Weights of a small transformer language model.
Size: 14 layers, 3 heads of 32 (1 for keys and values), vocabulary 8192, 3.23M parameters.
Architecture: RMSNorm before each block, tied embeddings.
Training: a variant of SOAP for these matrices, 149M tokens, 4542 steps.
Each number is 128 + 24 x the weight over its row's rms, rounded and kept within 0 to 255. Layers, rows and columns count from 0. The size above them is the row's rms in percent of the matrix's.

# layer 4 attention query, 96x128, rms 0.131, rows 0-26,32-57,64-89, columns 0-63
size [117 133 184 101 112 178  77  98  89  86  98  99  88  93  90  90 100  96  80 100  92 103  91 100  95  94  99  80  44  94  85  67  55  52  90  76  96  90  87  70  88 102  81  86  88 100  78  75  85  93  88  86  77  78  92 203  93 113 126 105 109 113  86 106 111 106 110  99 111 105  98 108 102  99 114 100 118 112 100]
[[169 129 125 135 105 138 133 150  98  96 131 126 128 107 179 132 150 130 138  77 149 152 118 114  93 133 114 148 129 102 137 120 143 141 136 119 141  89 131 124 126 114 128 116 163  81 144 177 145 119 155 133 133 125 146 153 150 140  72 124 116 129 174 119]
 [168 149 108 169 175 113 133 148 131 128 103 156 107 125 138 152 113 132 136 109 122 128 134  84  89 133 107 144  86 146 126  95  97 142 121 124 125 134 133 125 145 111 139 148 127 110 129 136 153 141 150  97  95 140 153  87 133 100 100  70  98 106 120 103]
 [149 146 123 156 150 101 147 165 153  72 113 171 123  98 148 144 126 143 108 105 171 136 115  92  57 114 107 137 121 152 140 172  84 147 151 109 135 119 125 134 146  99 147 138 149 117 141 128 164 123 132  97  96 182 144 117 104 130 117  92 107 121 104 119]
 [122 147 151 144 147 135 142 120 122 109 128 146 151 113 129 167 136 147 151 137 166  99  99 120 142 117 132 146  99 174 134 112 137 156 131  86 163 162 165 171 134 161 150  91 110 139 140 118 120 157 163 136 102 134 140  59 120 142 120 101 136 127 148 134]
 [101 131 135 117 131 114 127 109 138 111 108 155 110 144 114 132 113 165  71 143 146 102 162 111 102 125 120 124 121  98 112 149 111  76 130 124 126 132 145 157 182 109 166 154 125 144 125 117 118  67 135 111 126 147 135 105  58 120 155 126  98 169 114 118]
 [152 151 120 133 145 108 133 159 167  96 110 151 117  89 138 127 116 149  89 125 179 119 106 101  54 114  92 115 138 131 153 162 101 129 141 124 142 112 121 127 144  77  99 127 136 105 127 145 168  91 132  97  86 180 146 118  92 120 108 120 113 131 109 119]
 [110 116 120 142 135 144  82 100  84 134 157 116 147 176 101  94 151 131 143 111 101  82 179 130 140 154 146 100 144  94  82 114 138 116  98 147 121 141 102 164 104 137 119  96 105 156 135 143 121 117 128 128 176 114 128 144 147 127 138 143 181 162 130 142]
 [154 125 107 136 141 104 133 110 146 158 121 138 152 129 113 179 140 158 100 153 115 128 100 159 103 126 132 158 117 133 137 140 124  94  98 112 127 113 148 113 122 149  87 128 113 132 146 129 131 140 118 148 117 122 102  95  97 119 101 139 112 124  96  84]
 [ 99 127 159 130 119 133 118 144  92 146  74 108 133 129  93  91 134 117  91 164  66 129 148 134 113 124 171 150  96 170 166 148 124 140  92 114 135 104 156 128 175 165 109 139 100 147 142 178 125 143 153 115 122 132 152 129 128 127 134 132 134 158  95 156]
 [151 110  90 128 144  81 124  91 115 122  94 123 129 129 133 145 109 126 131 121 137 102 144 150 155 107 127 145 104 116 132 134 112 144 141 132 159 105 110  65 130 120 195 152 104 155 147 150 156 168 156 146 132 131 124 169  84  57 112 169 155 132 136 137]
 [130  93  86 100 100 154 118 113 131 140 130 116 163 126  82 173 123 119 142 122 147 164  86 139 138 140 100 126 138 139 146 118 146 147 100 151 103 143 132  67 112 161 141 150 139 112 148 134 134 132 161 172 191  75 110  98 146 133 152 121 171 140 160  96]
 [122 114 154 134 114 120 136  97 153 140 149 123 137 122 161 111 173 169 150 136 112 187 146 109 162 110 146 133 102 123  93 139 122 100 168  97 107 126 126 112 161 105 148 132 144 112 129 137 147  95 102 175 102 118 110 133 186 168 150 106 159 109 138 138]
 [135 152 150 107 133 138 141 151 133 105 149 138 126 161 167 108 138 143 167 110  96 152 146 123 114 168 127 128 122 142 154 123 121 111 128 114 110 164 118  96 121 129 123 159  80 123 124 137 131 100 116  96  92 119 135 146 152  94  78 146 120 115 144 113]
 [ 98 127 123 123  97 102 123 162 128 129  84 122 130 117 118 132 154 155 107 124 134 126  78 122  82  86 105  96 158 163 116 105  97 148 126 143 121 111 138 136 115  80  73 107 139 150 117 129 139 104 147  87  88 126 145 141 139 138 149  98 153 200 128 136]
 [116 123 123  93 115 131 120 104 161 135 147 142 188 118 123 110 129 109 152 114  80 128 139 152 123 109 161 140 132 188 144 151 143 151 150 126 122 172 130 111 125 138 128 140 167 131  99 117 108 127 160  86 115 116 134 162 115 123 146 102 120 117 142 176]
 [167 164 117 125 136 133 124 110  89 146 153 131 101 141 115  84 123 147 151 124 107 146 141 115 188  80 104 138  93 147 125  69 137  98 160 152 128 113 142  98 138 141 141 159 103 141  99 130 108 106 130 127 161 153 141  80 172  92 149 102 133  71 114 126]
 [166 133  93 147 131 158 108 125 147  72 144 108 156 144 104 103 168 142 154 130 107 121 131 152 121  93 140 187 107 111 129 121 150 129 139 180 132 107 126 125 126 114 170 115 129 165 170 149 128  86 118 151 117 100  66 167 119 104 136 107 120  86 160 123]
 [114 117  98 193 142 111 132 112 146 101 170 111 140 119  91 147 131 137 122 195 176  98 137 102 114 136  97 161 113 147 151 132 126 133 134  95 142 175 133 126 139  93 140 132 110 139 146 123 154 113 146 148 115 161 117 154 117 117 108 116 129  78 109 151]
 [131 159 150 110 101 137 148 141 117  76 140 125 125 133 103 165 129 105 109 131 138  87 157 139 133 173 132 143 149 126 124 110 124 139 112 137 128 125 133 126 142 135 141 116 167 171 148 118 129 136  98 172 137 135 152 152 113 126  90 101 109 143 147 131]
 [160 158 125 137 133 152 139 157 153 174 102 149 130 118 147 153 124 110 149  94  98 104 125 109 134 135 102 112 120 114 113 132 113 179 115 121 157 149 144 127 143 140  50  95 154 145 140 150 109 191 104 121 136 128 129 143 147  99 100 121 142 137 120  61]
 [149 138 130 142  95 135 142 126  81 113 167 124 142 118 160 105 119 131 166 112 106 141 117 102 133 170 145 156 137 137 105 105 112 135 166 155  77 167 144 152 129 145 124  90 146 114 109  69 132 119 120 142 144 139 167 124 115 106 118 143 127 115 169 118]
 [ 72 132 142 124 168 118 135 117 152  88 129 134 147 147 114 135 108 161 150 170 101  99 180 107  92 135 123 157 108 136 147 145 168 157 123 131 132 142 139 176 126 134 124 107 132 126 178 121 141 139 122 138 146 150 149  59 141 145 130  98 160  98 127 109]
 [139 147 137 157 104 155 118 145 134 170  74 124 144 144 119  95 146 101 104 104 134 136 134 168 142 125 142 178 132 118 145 116 138 110 126 142 137  76 113 109 112 145 104 175 154 115  97 131 135 106  93 116  98  92  91 162 109 109 134 113 113 109 116 116]
 [153 152 131 139  80 125 133 130 114 119 114 124 121 116 154 129 111 141 109 134 156  93 134 106 114 139 145 129 133 135  91 114 103  93 114 126 139  78 142 119 129 129 111 114 123 120 150 128 145 136 158  85 126 124 138 160 109 189 108 156 132 167  97 193]
 [136 135 141 161 136 136 124 140 151 110 109 151 119 136 167 103  97 134 133  76 115 148 128 131 123 125 142  92  80 144  80 139 108 139 124 149 101 143 111 137 128 101 193 151 148 138 113 101  84 116 131 109 125 134 156 105 142  95 175 135 168 134 169 121]
 [143 145 146 159 130 121 128 157 122  92 132 118 126 130 142 118 118 164 105 139 131  91 141 157 135 140 148 118 128 147 116 163 132 179 118 102 157 158 142 112  85 149 170 119 106  98 162 112 147 127 123 157 183 175 109 137 143 138 127 164 113 118 120 115]
 [ 78 140 131  88 148 143 105 150 164 102 116 121 113 120 126  77 151  76 114 100 115 108 109 143 140 115 130 101 180 111 128 147 153 104 136 130 127 118 153  69 141 115 164 131 165 120 143 180 135 138 145 139 147 164 123 147 124 107 110 143  96 133 108 130]
 [140  75  99 172  88 129 155 118 166 111 133 108 130 128 109 133 107 141 122 120 106 145 157 134 134 162 157  96 112 131 122  80 199 127 116  79 136 118 136 167  77 110 128 141 122 130 101 121 144 157  80 140 140  88 168 134 149 119  78 144  91 139 124 125]
 [177 119  99 157 122 107 150 182 129 141 139  99 110 128 130 116 150 152 146 139 140 138 123 169 112  71 164 147 138 111 158 162 185 114 118 160 133 119 158 134 130 146 107 128 140 149 185 102 178 155  79 129 140 132 151 104 141 121 167 130 146 125  91  86]
 [ 97 103 140 148 123 140 122 152 154 115 102 115 127 142 162 133 173 171 100 151 139 157 106 125 145 121 154 134 183 140 195  92 116 100 161 143 138 149 139 114 144  93 154 163  96 145 125 149 156 111  98 133 120 145 156 176  97 154  93 115 101 114  93 123]
 [109 166 137 117  94 151 120 132 142 156 117 163 154 147 115 146 148 130 112 116 130 133 120 127 141 104 110 140 158 109 122 155 131 159  94 136 102 133  98 160 119 155 134 134 120 148  93 177 165 203 163 107 137 101 102 160  95 143 167 142 144 116 151 150]
 [148 137 157 118 194 117 147 152 148 149 138 127 133  77 130 105  98  97 107 121 141 113 112 123 123 139 121  91 120 128 133 132 140  69  96 178 120 172 117 131 159 156 139  99  88 167 143 153 146 173  88 118 144 131 137 126 125 186 117 116 154 123 105  90]
 [111 109 136 113 111 142 147 153 130 144 115 137  86 137 114 109 207 129  92 126 123 144 118 154 141 100 123 121 187 138 152 116 118 115 125 161 171 111 138 129 109 102  96 139  90 191 115 119 179 104  85 145 122 143 140 131  97 138 119 103 148  97  95  70]
 [126 121 148  75 131 161 117 134  98 134 145 134  85 154  94 122 116 125 132 147  93 136 157 158 114 135 115 135 139  99 144 129 163 187 147 113 123 125 107 104 110 174  82 126 153 114 147 109 121 161 130 113 110 101 153 117 170 119 159  89 100 109 153 117]
 [134  97 120 130 178 149 148 147 138 117 150 145 131 140 149 175 145 148 137 109 158  76 135 131 144 130 153 100  98 109 146  98 130 150 135  99 156 133 147 147 136 133  99 157 135  92 150 169 138 127 196  95 118 126 110 156 106 174 110 162 126 156 126 103]
 [110 145 134  98 120 127 135 121 151 121 130 138 129 117 115  88 128 167 122 170 129 140 115 141 133 119 117 125  81 122 123 123 134 145 130 164 138 109 115 151  93 111  90 137  91 104  87 105 100 185 134 120 140 157 162  79 116 127 138 109 134 112 145  93]
 [109  98  91 143 167  91 142  94 123 132 164 133 163 166  99 157 131 131 141 179 113 124 131 119 138 148 147 162  98 103 129 114 133 114 148  78 117 138 135 111 113 157 186 136 139  69 153 130 129 142  70 140 120  88 149 114 108 117 133 122  98  99 132 102]
 [123 132 138 146 137 160 112 105 101 150 131 116 132 156 104 126 147  99 138 120  92 102 129 103 103 110  79 178 160 100 175 133 166 169 182 137 131  84 107 112 148 144 172 121 151 127  99 138 133 126 119 109 136 119  88 118 141 138 188 135 151  87 147 117]
 [ 97  78 106 122 151 146 112 113 116 130 166 110 107 159  84  78 148 130 132 153 139 138 134 130  95 137 179 146  77 125 142 113 150 107  99 116  98 137 102 164 100  99 102  87 163 130 145 114 111 146 146 135 115  90 104 164 101 122 104 130 138 133  86 139]
 [151 155  81 118 142 153 138 118 134 124 150 132 127 124  76 110 125 106 106 100 131 150 147 148 115 140  92 147 126 109 146 169 154 128 138 100 128 117 120  96 152 126 104  88 123  70 119 169 106 145 131 114 153 115 166 121 127 107 141 132 147 124 158 135]
 [160  95  97 128 138 130 137 108 137  91 111 120 148 107 106 131 191 135 109 145 147 186 150 118 101 122 146 150 132 101 135 135  95 101 154 122 108 110 105 176 117 152 113 141 162 116 117 112 163  90 133 117 126 121 142 156  94 136 103 123 141 171 127 114]
 [166 154  95 172 126 125 121  92 103 121 106 130 154 132 105 133 111 115 142 104 148  81 157 109 132 118 155 200 149  93 134 132 156 109 150 154 117 144 123 135 148 119 135  85 145 159 125 164 105 140 170 121  82 121 114 152 139 119 172 103 146 130 188 133]
 [151 127 139 162 137 156 131 113 159 134 163 160 130 110 140 156 182 152  98  99 154  88 143 115 125  97 138  87 110 138 107 102 133 152 124  82 149 101 136 145 114 124  89 150 121 124 150 100 160 134 132  89  60 129 107  89 135  86 107 116  95 100 145 137]
 [140 103 157 121 112 133 104  85 127 150 140 110 161 123 138 104 108  77 134  88 163 124 134 145 105  91 110 150 185 144 130 117 114 131 138 125 140 154 137 103 149 150  79 152 138 135 158 148 123 137 116 133 121 130 167 169 168 142 133 157 141 108 127 155]
 [115 148 144 110  79 157 124 132 116 145 142 159 118 121 115 189 151 133 132 144 135 111 155 135 134  92  93 118 110 116 158 119 161 144 113  91 150 113 112 124  93 156  83 146 159 145 163 158 158 156 134 114 119 111 114 137 145 119 156 158 154 138 152 113]
 [150 106 131 101 145  94 133 132 146 132 140 156  99 125 103 135 102 111 143 149 107 133 148 130 160 148 132  85 125 123 157 131 118 111  92 123 102 167 145 142 154 120 156 123  89 141 102 133 121 166 104 112  96 126 136 145 171  86  98 135 130 126 178 115]
 [108 152  96 118 140  96 115 120 101 121  98 121 142 130 119 124 140 139 170 188 131  99  81 125  94 122  97 132 133 123 147 135  91 101 211 117 130  66 117 120 171 124 148 136  95 140 157  71 117 136 127 156 154 139  83 123 145 152 161 131  92 124 157 155]
 [122 125 146 115 125 115 122 141 117  92 154 129 125 122 131 106 126 120 129 113 128 114 164 161 153  91 159  53 111  85 124 114 150 144 163 123 132 131 154 103 160 134 191 175 154 159 138 135 132 101 126 137 131  94 156 112 131 169 124 110  92 109 107 120]
 [135 131 173 135 142 133 105  76 138  69 111 107 140 131 133 148 143 154 139 135 104 109 124  89 130 136 136 131 159  99 125 141 175  75 116 162 140 106 108 174 128 126  89  97 167 129 141 148 121 152 122 163 150  87 103 137 124 177 118 109 146 124 181 123]
 [132 136 133 149 160 113 119 133  60 133 102 140 164 122 157 155 131 151 142 145 139 109 106 125 138 137 106 136 144 136 130 105  95 130 176 137 117 153 120  87 105 106 128 159 104 175 116 157 140  60 155 145  89 140 152 100 171 134 155 111 131 113 113 128]
 [140 142 113 139 143 159 132 140 141  98 113  81 132 135  87  64 141  75 121 136  99 139 140 140 133 117 115 129 102 135 117 148 146 119 203  83  86 123  98 121 139  85 154 100 112 134 117  89 133 123 106 152 154 119 148 134 135 107 146  83 107 134 139 192]
 [101 126 149 161 187 109 120 114 130 133 159 111 125 134  88 103 148  99 131 117 102 121 130 156 161 113 125 144 108 109 117 170 171 147 155 122 130 112 114  82  96 115 171 138 115 130 133 127 100 137 105 132 110 114  80 109 113 103 127  79 116 102 128 139]
 [137 103 129 175 143 118 113 149 153 147 161 110 140 138 131 111 127  89 101 109 110 120 135 132 152  81 123 119 110 135 119 115 147 164  88 133 122 141 131  95 152  90 138 161 109 129 120 156 121 109 123 137 157 147 107 101 133 150 117 131 147  96  47 152]
 [161 121 135 154 136 110 130  79  89 155 135 129 135 122 113 150  56 113 157 137 148  83 142 126 148 147  72 134 127 160 160 123 137 119 108 123 116 124 120 135 113 139 105 154 172 142  83 104 130 124 112 123 105 148 130 159 124 126 125 139 140 170 126 167]
 [145 177 100 179 166 118 122 111 141  86 106 142 134 102 137 159 166 147 144 128 127 126 131 128 134 102 107 182  94 161 165 110 116 129 199 162 132 152 120  71 104 101 160 146  94 145 121 152 130 153 156 140 129 116 148 107 160 155 120 104 133  98 106 162]
 [110 145 113 182 143 109 125 114 135  84 110 142 120 119 142 139 185 149 102 121 134 151 110 134 109 102 111 149 144 165 140 134  80 136 185 128 132 138 117  99 156 114 172 165 121 138 143 149 145 120 152 100 112 151 142 126 122 141 106  83 125 117  74 138]
 [147 119 138 146 132 109 137 150 115 143 136 143 181 123 127 168 129 135 145 132 116  91 126 141 111 107 130 104 151 152  57 161 123 180 135 177 126  94 155 142 129 120 132 152 134 114 111  94 117 138 116 155 108 140 127  86 158 140 136 164 141 133  88 125]
 [111  99 148 125 113 129 122 144 113  95 157 137 109 141 127 132 146 142  78 118 156 127 142 116  89 107 152 132  99 136 164 127 130 131 131  88 129 135 103 120 158 119 166 142 145  98 134 139 122 105 135 100  88 144 127 101 102 129 129  74 124 137 109  88]
 [118 136 146 147 101 120 125 122 134  80 113 117 105 127 104 123 151 148  82 156 142 105 119 120  75  78 125 133 128 118 142 137 103 142 165 133 127 111 104 126 140  90 163 160 135 104 119 144 142 101 137  98 124 149 153 132  86 143 136 113 116 140  94 125]
 [112 127 146  85 127 141  86 126  97 145 135 110 124 136  67 131 112 117 137 153 122  83 162 156  91 140 104 127 127 100 140 117 170  84  93 153 133 128 103 145  85 149  97 101  99 182 142 137 139 152 146 138 150 104 118  98 121 156 154 132 165 129 138 130]
 [160 118 134 134 119 105 130 127 124 165 123 130 165 107 117 158 131 134 132 120 150 125  90 124 158  87 141 159 111 147 111 119 131 102 126 127 180 130 143 134 130 132  41 109 106 145 177 135  71 146 156 123 134 115 116 121 107 160 105  99 135 144 152 120]
 [154 117 135 129 126 130 130 137 115 122 119 112 113 157 120  99 104 107 129 120  65 139 124 141 110 153 122 104 122 141 134 142 160  95 120 105  58 134 135 105 145 115 199 108 158 122 148 128 144 165 119 126 157 123 143 165 169 171 126 155  76  89 109 123]
 [130 135 127 160  99 116 144 105 150  83 159 136 167 116 124 115 121 108 156 145 125 143 147 150 142 159 130 108 123 112 141 100 133 131 163 145 100 104 154  82 138 100 154 146 136  67 134 114 135 140  95 168  85  95 158 133  95 144 139 136 108 126 144 156]
 [146 113 100 113 137 120 101 116 116 117 132 115 109 133  79 131 113 140 100 124 173 153 122 178 112  86 104 106 156 103 147  90 134 119 105 182 124 124  82 104  67 140  94 104 138 138 118 145 162 144 135 151 141  94 127 109 123 140 159 163 162 131 111 116]
 [135 133 157 149 105 150 140 113 119 124 142 103 113 138 118 132 157  93 154 145 120  83 160 115 131 148 168 153 107 114 109 147 139 156 171 107 160  92 123  98 120 109 121 142 133  62 160 179 139  97 108 143 168 106  98 181 133 157 136 146 149 121 150 110]
 [107 113 137 123 147 114 110 151 100 136 169 121 134 142 100 103 160 172 145 146 111 103 155 133 121 156 164 131 128 156 144 123 122 144 152 126 110 152 129 126  97 134 110 138  51 130  97  78 155 124 117 122 128 151  99  88 157 165 141 145 115 154  86 134]
 [137 134 118 103 111 129 139  90 154 111 126 111 113 110 141 137 118 126 147  94  89 143 127 120  97 173 148 183  88 152 153 151 123 126 120 147 143 124 155 137 106 119 173  91 104 108 131 138 153 134 142 115 122 107 174 129 112 155  90 111 117 176 128 154]
 [151 175 125  88 157 125 137 173 107 180 147 128 190 116 159 125 140 152 136 150 144 161 117 151 130  88 139 159 117 190 131 107 138 143 164 102 141 152 151 128 138 142 119 144  80 130  93 111 135 172 156 152  59 111 158 116 141  97 155 135 105 142 138 145]
 [123 168 125 140 116 139 113 128 118 118 123 122 123  87 178 104  86 124 175  89 123 161 113 131  95 144 116 166 125 133 124 147 114 124 123 100 126 103 134 186 131 106 131 103 118 133  93 125 125  82 142 119 120  79 171 112 144 119 125 133 125 179 168 148]
 [155 136  63 155 149 124 133 125 139  91 108 117 139 117 116 131 110 143 165 126 102 143 121 103 114 118 120 146 134 124 105 102 153 152 165 157 130 113 129 115 122 110 124 127 162 100 166 130 131 112 145 194  91 159 137 128 168  71  79 115 124  96 188 122]
 [121 122 130 158  96 107 107 112 161 124 106 108 125 134 101 126 156 140 103 172 107 124 130 128 140 103 102 116 102 135 158 150 142 128 126  97 110 140 123  89 130 121 104 127 146  88 185 163 150 133 104 147 122 109 121 127 148 103 105  95 108 103  80 123]
 [120 140 160 124 119 126 133 162 136 135 176 155 117 134 116 128  88 102 145 117 159 134  93 167 139 137 145 130 135 177 128 200 164 127 130 100 135 160 158 104 143 118 119 127 146 112 173 118 137  92 156  95 140 141 120 107  80 126 146 131 117 109 141 115]
 [145 127 136 129  98 131 133 162 117 181 126 138 154 138 132  94 139 115 141 122 115 165 121  97 154 162 178  65 112 150 124 111 129 148  80 123 157 114 143 130 116 137  92 112 122  80 123 149  89 112 143 180 106 172 116 144 114 128  92 117 135  96  95 119]
 [141  99 104 146  95 121 107 159 105 156 145 146 108 132 151 140 119 150 136 124 134 176 108  93 106 155  82 152 132 150  42 141 145 157 132 112 128  90 137 177 111  98 131 128  95 122 141 107 107  97 164 147 134 116 155 124 139 121 143 123 139 145 148  82]
 [112 141 139 159 185 130 141 121 118 116 122 126 125 159 149 173 154 133 129 147 143 116 183 105 115 148 181 111  97 148 161 129 128 134 148  89 133 149 127 162 190 141 119 104 125 162  97 142 132 107 136 101  95 120 117 127 105 106 118 119 159 163 159 110]
 [143 105 115 105  97 129 115 118 109 147 114 124 105  83 131  92 148 117 112  95 144 114 140  98  97 121 123 139 150 107 164 138 121 108 111 125  91 124 140  98 139 156  95 159  97 135 112 143 131 157 146  82 159 112 106 146 156 151 125 114 184 143 100 112]
 [128 140 183 156 185 113 128 129 142 106 109 126  84 151 132  95 114 120 137 159 123 144 124 101 114 157 150  91 185 147 109  98  83 113 145 181 134 118 112 147  91 163 126 140 129 167 102 124 159 143 115 105 139 129 132 139 117 118 113 190 153 137 158 150]
 [141 168 132 150 109 149 127 142 135  75  92 134 108 109 175 105 112 132 146  97 157 114 128 127 145 135 114  88 132 131 102 138 134 153 131 126 115  90 127 160 116 126 151 127 172 144 111 170 114  93 153 104 105 116  95 149 102 139  96 139 134 152 155 142]
 [126 162 136 185 107 120 129 155 150 142 108 140 114 164 115 113 107 105 149  98 152 112 124 170 159 104 118 109 135  95 140 142 153 138 112  86 140 164 104 114 145  99 145 134 161  76 147 141 139 159 113 141 174 180 151 108 108 163 151 138 146  91 129 156]]
# layer 4 attention key, 32x128, rms 0.131, rows 0-25, columns 0-63
size [ 74 146  89  83  74  94 261  98  82  82  94  88  81  91  85  86  92  91  83  84  81  90  84  88  94  83]
[[124 146 156 126 158 101  78 172 132 127 134 146 179 119 121 104 141 129 154 178 131 101 111 132 116 133 111  77 127 139  92 125 113 119 118 127 136 116 133 122 110 120 105 122 125 131 133 148 138 115 139 132  94 159 134 130 129 127 144 152 148 155 108 162]
 [130  99  90 133 108 111 176 140 100 120  88 126 120 112 126 134  95 148 135 134 174 123 101 128 132 128 129 132 164 135 143 121 160  84 122 134 139 134 184 135 165 134 153 122 127 135 129 142 130 117 131 144 137 123 182 146  89 110 104 123 118 146 141 130]
 [142 126 123 114 164 167  46 124 141 142 165  77 152 156 122 103 123 126 140 124 115 114 156 171 112 149 137 105 109 106 105 137 162 126 129 135 122 116  91 131  95 164 117 107 148 162 153 125 132 155 139 120 142 103  84 131 161 160 135 148 160 114 117 157]
 [172 162 144 125  72  87 122 106 149 116  94 144 131 118 117 127 169 117 150 164 118 185 122 153 117 114 150 190 122 105  88 125 104 156 126 142 150 134 115  95 155 119  97 103 161 158 127 174 132 126 148 153 127 134  84 133 145 139 129 117 172 119 146 147]
 [140  91 113 131 112 153 167  93 132 111 114  84 135 135 110 124 167 149 130 154  89 120  78 145 173 145 131 129 146 146 145  99 148 113 138 101 165 127 129  84  80 131 106 147 114 121 174 151 129 152 101 153 133 147 138 100  97 111 106 127 146  91 143 163]
 [ 84 133 133 123 118 115 164 123 107 145 114 172 117 115 152 123 121 104 129 101 124 132 112  78 157 117 120 140 146 125 144 112  99 150 157 126 122 148 141 123 142 131 132 170 110 139  91  96 141  96 120 116 106  98 164 150 159 101 126 116 113 141 160 155]
 [116 145 163 103 150 189  29 122 123 162 160  86 133 166 125  96 129 120 127 131  84 126 149 143 140 142 137 132 113 114 138 118 143 170 155 127 111 132  59 112 105 150 130 131 145 153 127 111 135 148 124 120 124 100 100 141 174 135 171 128 150 133 138 157]
 [118 158 166 117 135 159 131  89 121 132 128 145 139 157 132 135 136 166 116 140  88 116 162 141 134 175 183 112 148 144 129 117 140 128 135 134  75  81 125 170 137 108 151  99 161 154 122 118 109 159 122 140 159 139 117 167 140 163 124 148 147 141 141 143]
 [152 143 161 125 115 100 109 171 114  86 162 110  97 144 135 154 145 145 132 159 143 144 148 114 111 120 121 111 125 118  87  99 121 142 117 150 151 137 140  96 133 126 101 127 113 122 157 122 102 131 118 113 133 120 166 108 131 111 194 121 194 134 123 121]
 [148 111 152 109  97 137 111 107 129 142 153 106 140 131 103 148 119  89 152 162  72  89 195 130 129 162 156 154 124 123 120 118 125 143 148  98 130 113  89 143 159 156 127 121 142 163 141 110 143 159 108 113  98  96 114 107 124 166 115  76 133 102 142  95]
 [129 145 108 159 104 104 146 147 136 119 149 159 117 105 139 118 146 146 111 115 135 137 121  94 113 143 137 187 119 123 142 167 109 140 143 114 146 112 183 124 150 106 192 127 133 150 149 136 140 153 131  91 131  87 127 160 153 162  80  86 149 106 122 138]
 [125  67 127 113 139 132 125  97 145 115  88 105  94 129 126 101 103 111 103 147 122 121 115 118 130  61 101 145 159 107 130 115 167 125 135 117 150 141 107 171 154 108 109 148 158 114 104 120 110 130 143 121 131 133 123 102 120 132 118 133 139 133 155 148]
 [127 115 120  70 127 133 134 109 151 111 117 122 146 141 136 128 109 110 133 115 126 171  99  99 129 142  86 107 132 150  93 112 125 113 113 144 115  81 124 143 132  83 115 127 104 180  96 125 137 117 127 154 124  78 145  97 150 114 162 171 125 127 148 149]
 [107 112 152 149 111 184 116 130 142 134 110  91 135 128  90 106 116 148 132 152 116 186  92 142 144 148 145 130 120 150 120 136 134 104 179 128  65 129 113 110 103 103 150  79 109 113 159  89 105  99 107 142 142 149 137  76 103 139 123 146 103 148 111 125]
 [105 145 105 159 160 143 107  86 129 125 136 120 152 131 118 154  97 116 183  81 140 130 138 128 135 148 131 133 131 134 134 149 111 138 105 165  94 159 123 128 169 158  73 108  60 132 146 136 133 150 140 121 159 133  94 129 131  98 121 111 118  98  81 127]
 [106  71 160 111 119 123 160 110 132 130 160 125 144 126 127 105 151  86 137 148 138 137 127 113 114 153 134 112  48 140 162 122  99  71 138  95 107 129  94 156 118 135  99  80 118 126 104 126 106  95 160 136 140 144 144 108 140 118  92 111 152 137 145 138]
 [122 155 116 135 191 139  93  67 168 126 154  95 164 119 125 150 155 102 115 142 137  97 124 148 129 107  88 140 130 165 159 124 137 137  66 151 155 127 129 135 111 111 132 115 143 142 145 111 127 149 117 147 157 143 162 115 138 101 129 133 112 139 113  84]
 [155 115 142 122 137 139 137 158 102 179 106 136 122 114 108 152 158 111  96  85 173  99 135 102 121  76 152 139 154 109 123 123 133 155 106 139 140  68 123 123 125 150  96 130 103 112 181 106 131 120 134 134 127 104 141 141 106 164 151  91 119 116 128 108]
 [184 148 117  95 158 100 121 153 137 150 123  95 163 138 101 120 103 118 127 148 100 109 142 140 110 159 143 104 108 112 116 141  92 112 118 163 141 120 161 186 159 174 133  92 130 140  77 129  91 185 120  95 165 131 131 135 130 109 180 131 137 132 132 125]
 [159 145 127 145 106 130 111 123 154  66 115 143 174 114 138 199 124 129 170 122 102 153 160 141 115 128  98 139 134 106 124 123 165 141 145 116 130 116  89 149 175 115  98 117 174  95 117 132 142 100 150 128 135 131 130 149 134 126 129 139 129 127 174 120]
 [130 132 134  85 146 121 172 124 135  91 144 110 120 116  91 149 143 102 144 145 115 119 138 162 126 112  93  87 130 143 128 118 126 112 122 175 138 153 129 122 134 129 146  85 126 137 112 167 115  61  91  94 149 126 129 153 158 107 126 113 104 135 131 142]
 [125 141 118 124 106  94 133  60 133 164 144 117 133 155 106 112 131 127 124 172 123 111 142 117 121 105 108 127 133 129 137 109 177 107 123 158 148 109 121 164  98 148 139 125 103  95  90 138 138 169  90 121 131 143 160 129 127 151 139 158  91 108 132 130]
 [ 88 108 137 190 155 142 129 150 103 177 116 158 133 129 117 105 130 132 147 102  94 139 132 131 156 118 112 119 136 187 121 124 136 102 119  84 156 145 112 159 137 105 151 120 108 121 109 111 151 145 103  88 107 114 188 154 161 111  96 150 148 136 161 117]
 [135 101  95 102 144 136 148 147 120 112 169 111 126 137 102  87 120 110 125 132 120 136 100 161 175 133 127 144 118 156 125 157 160 139 151  90 135 107 141 122 120 117 123 142 126 125 168  90 124 149 116 135  94 131 120 120 108 116 130  99 103 130  90 111]
 [101 107 120 123  92 134 140 142 140 135 136  80 113 126 164 127 111 162 130 165 123 111 139 139 104 130 168 157 132 143 179  99 148 136 113 107 130 135 144 130 123 115 129  98 123  53  89 158 122  93  78 130 146 122 116 161 139 125  71 116 135 103 142  92]
 [138 121 139  92 135 131 137 147 103 139 105 125 127 169 141 141  84 123  78  70 131 115 153 146 148 147 111  95 150 106 132  95 131 149 160 122 133 130 155 134 189 104 125 112 161 122 119 137 121 117 117 114 107  88  92 126 129 110 132 152 128 147 100 111]]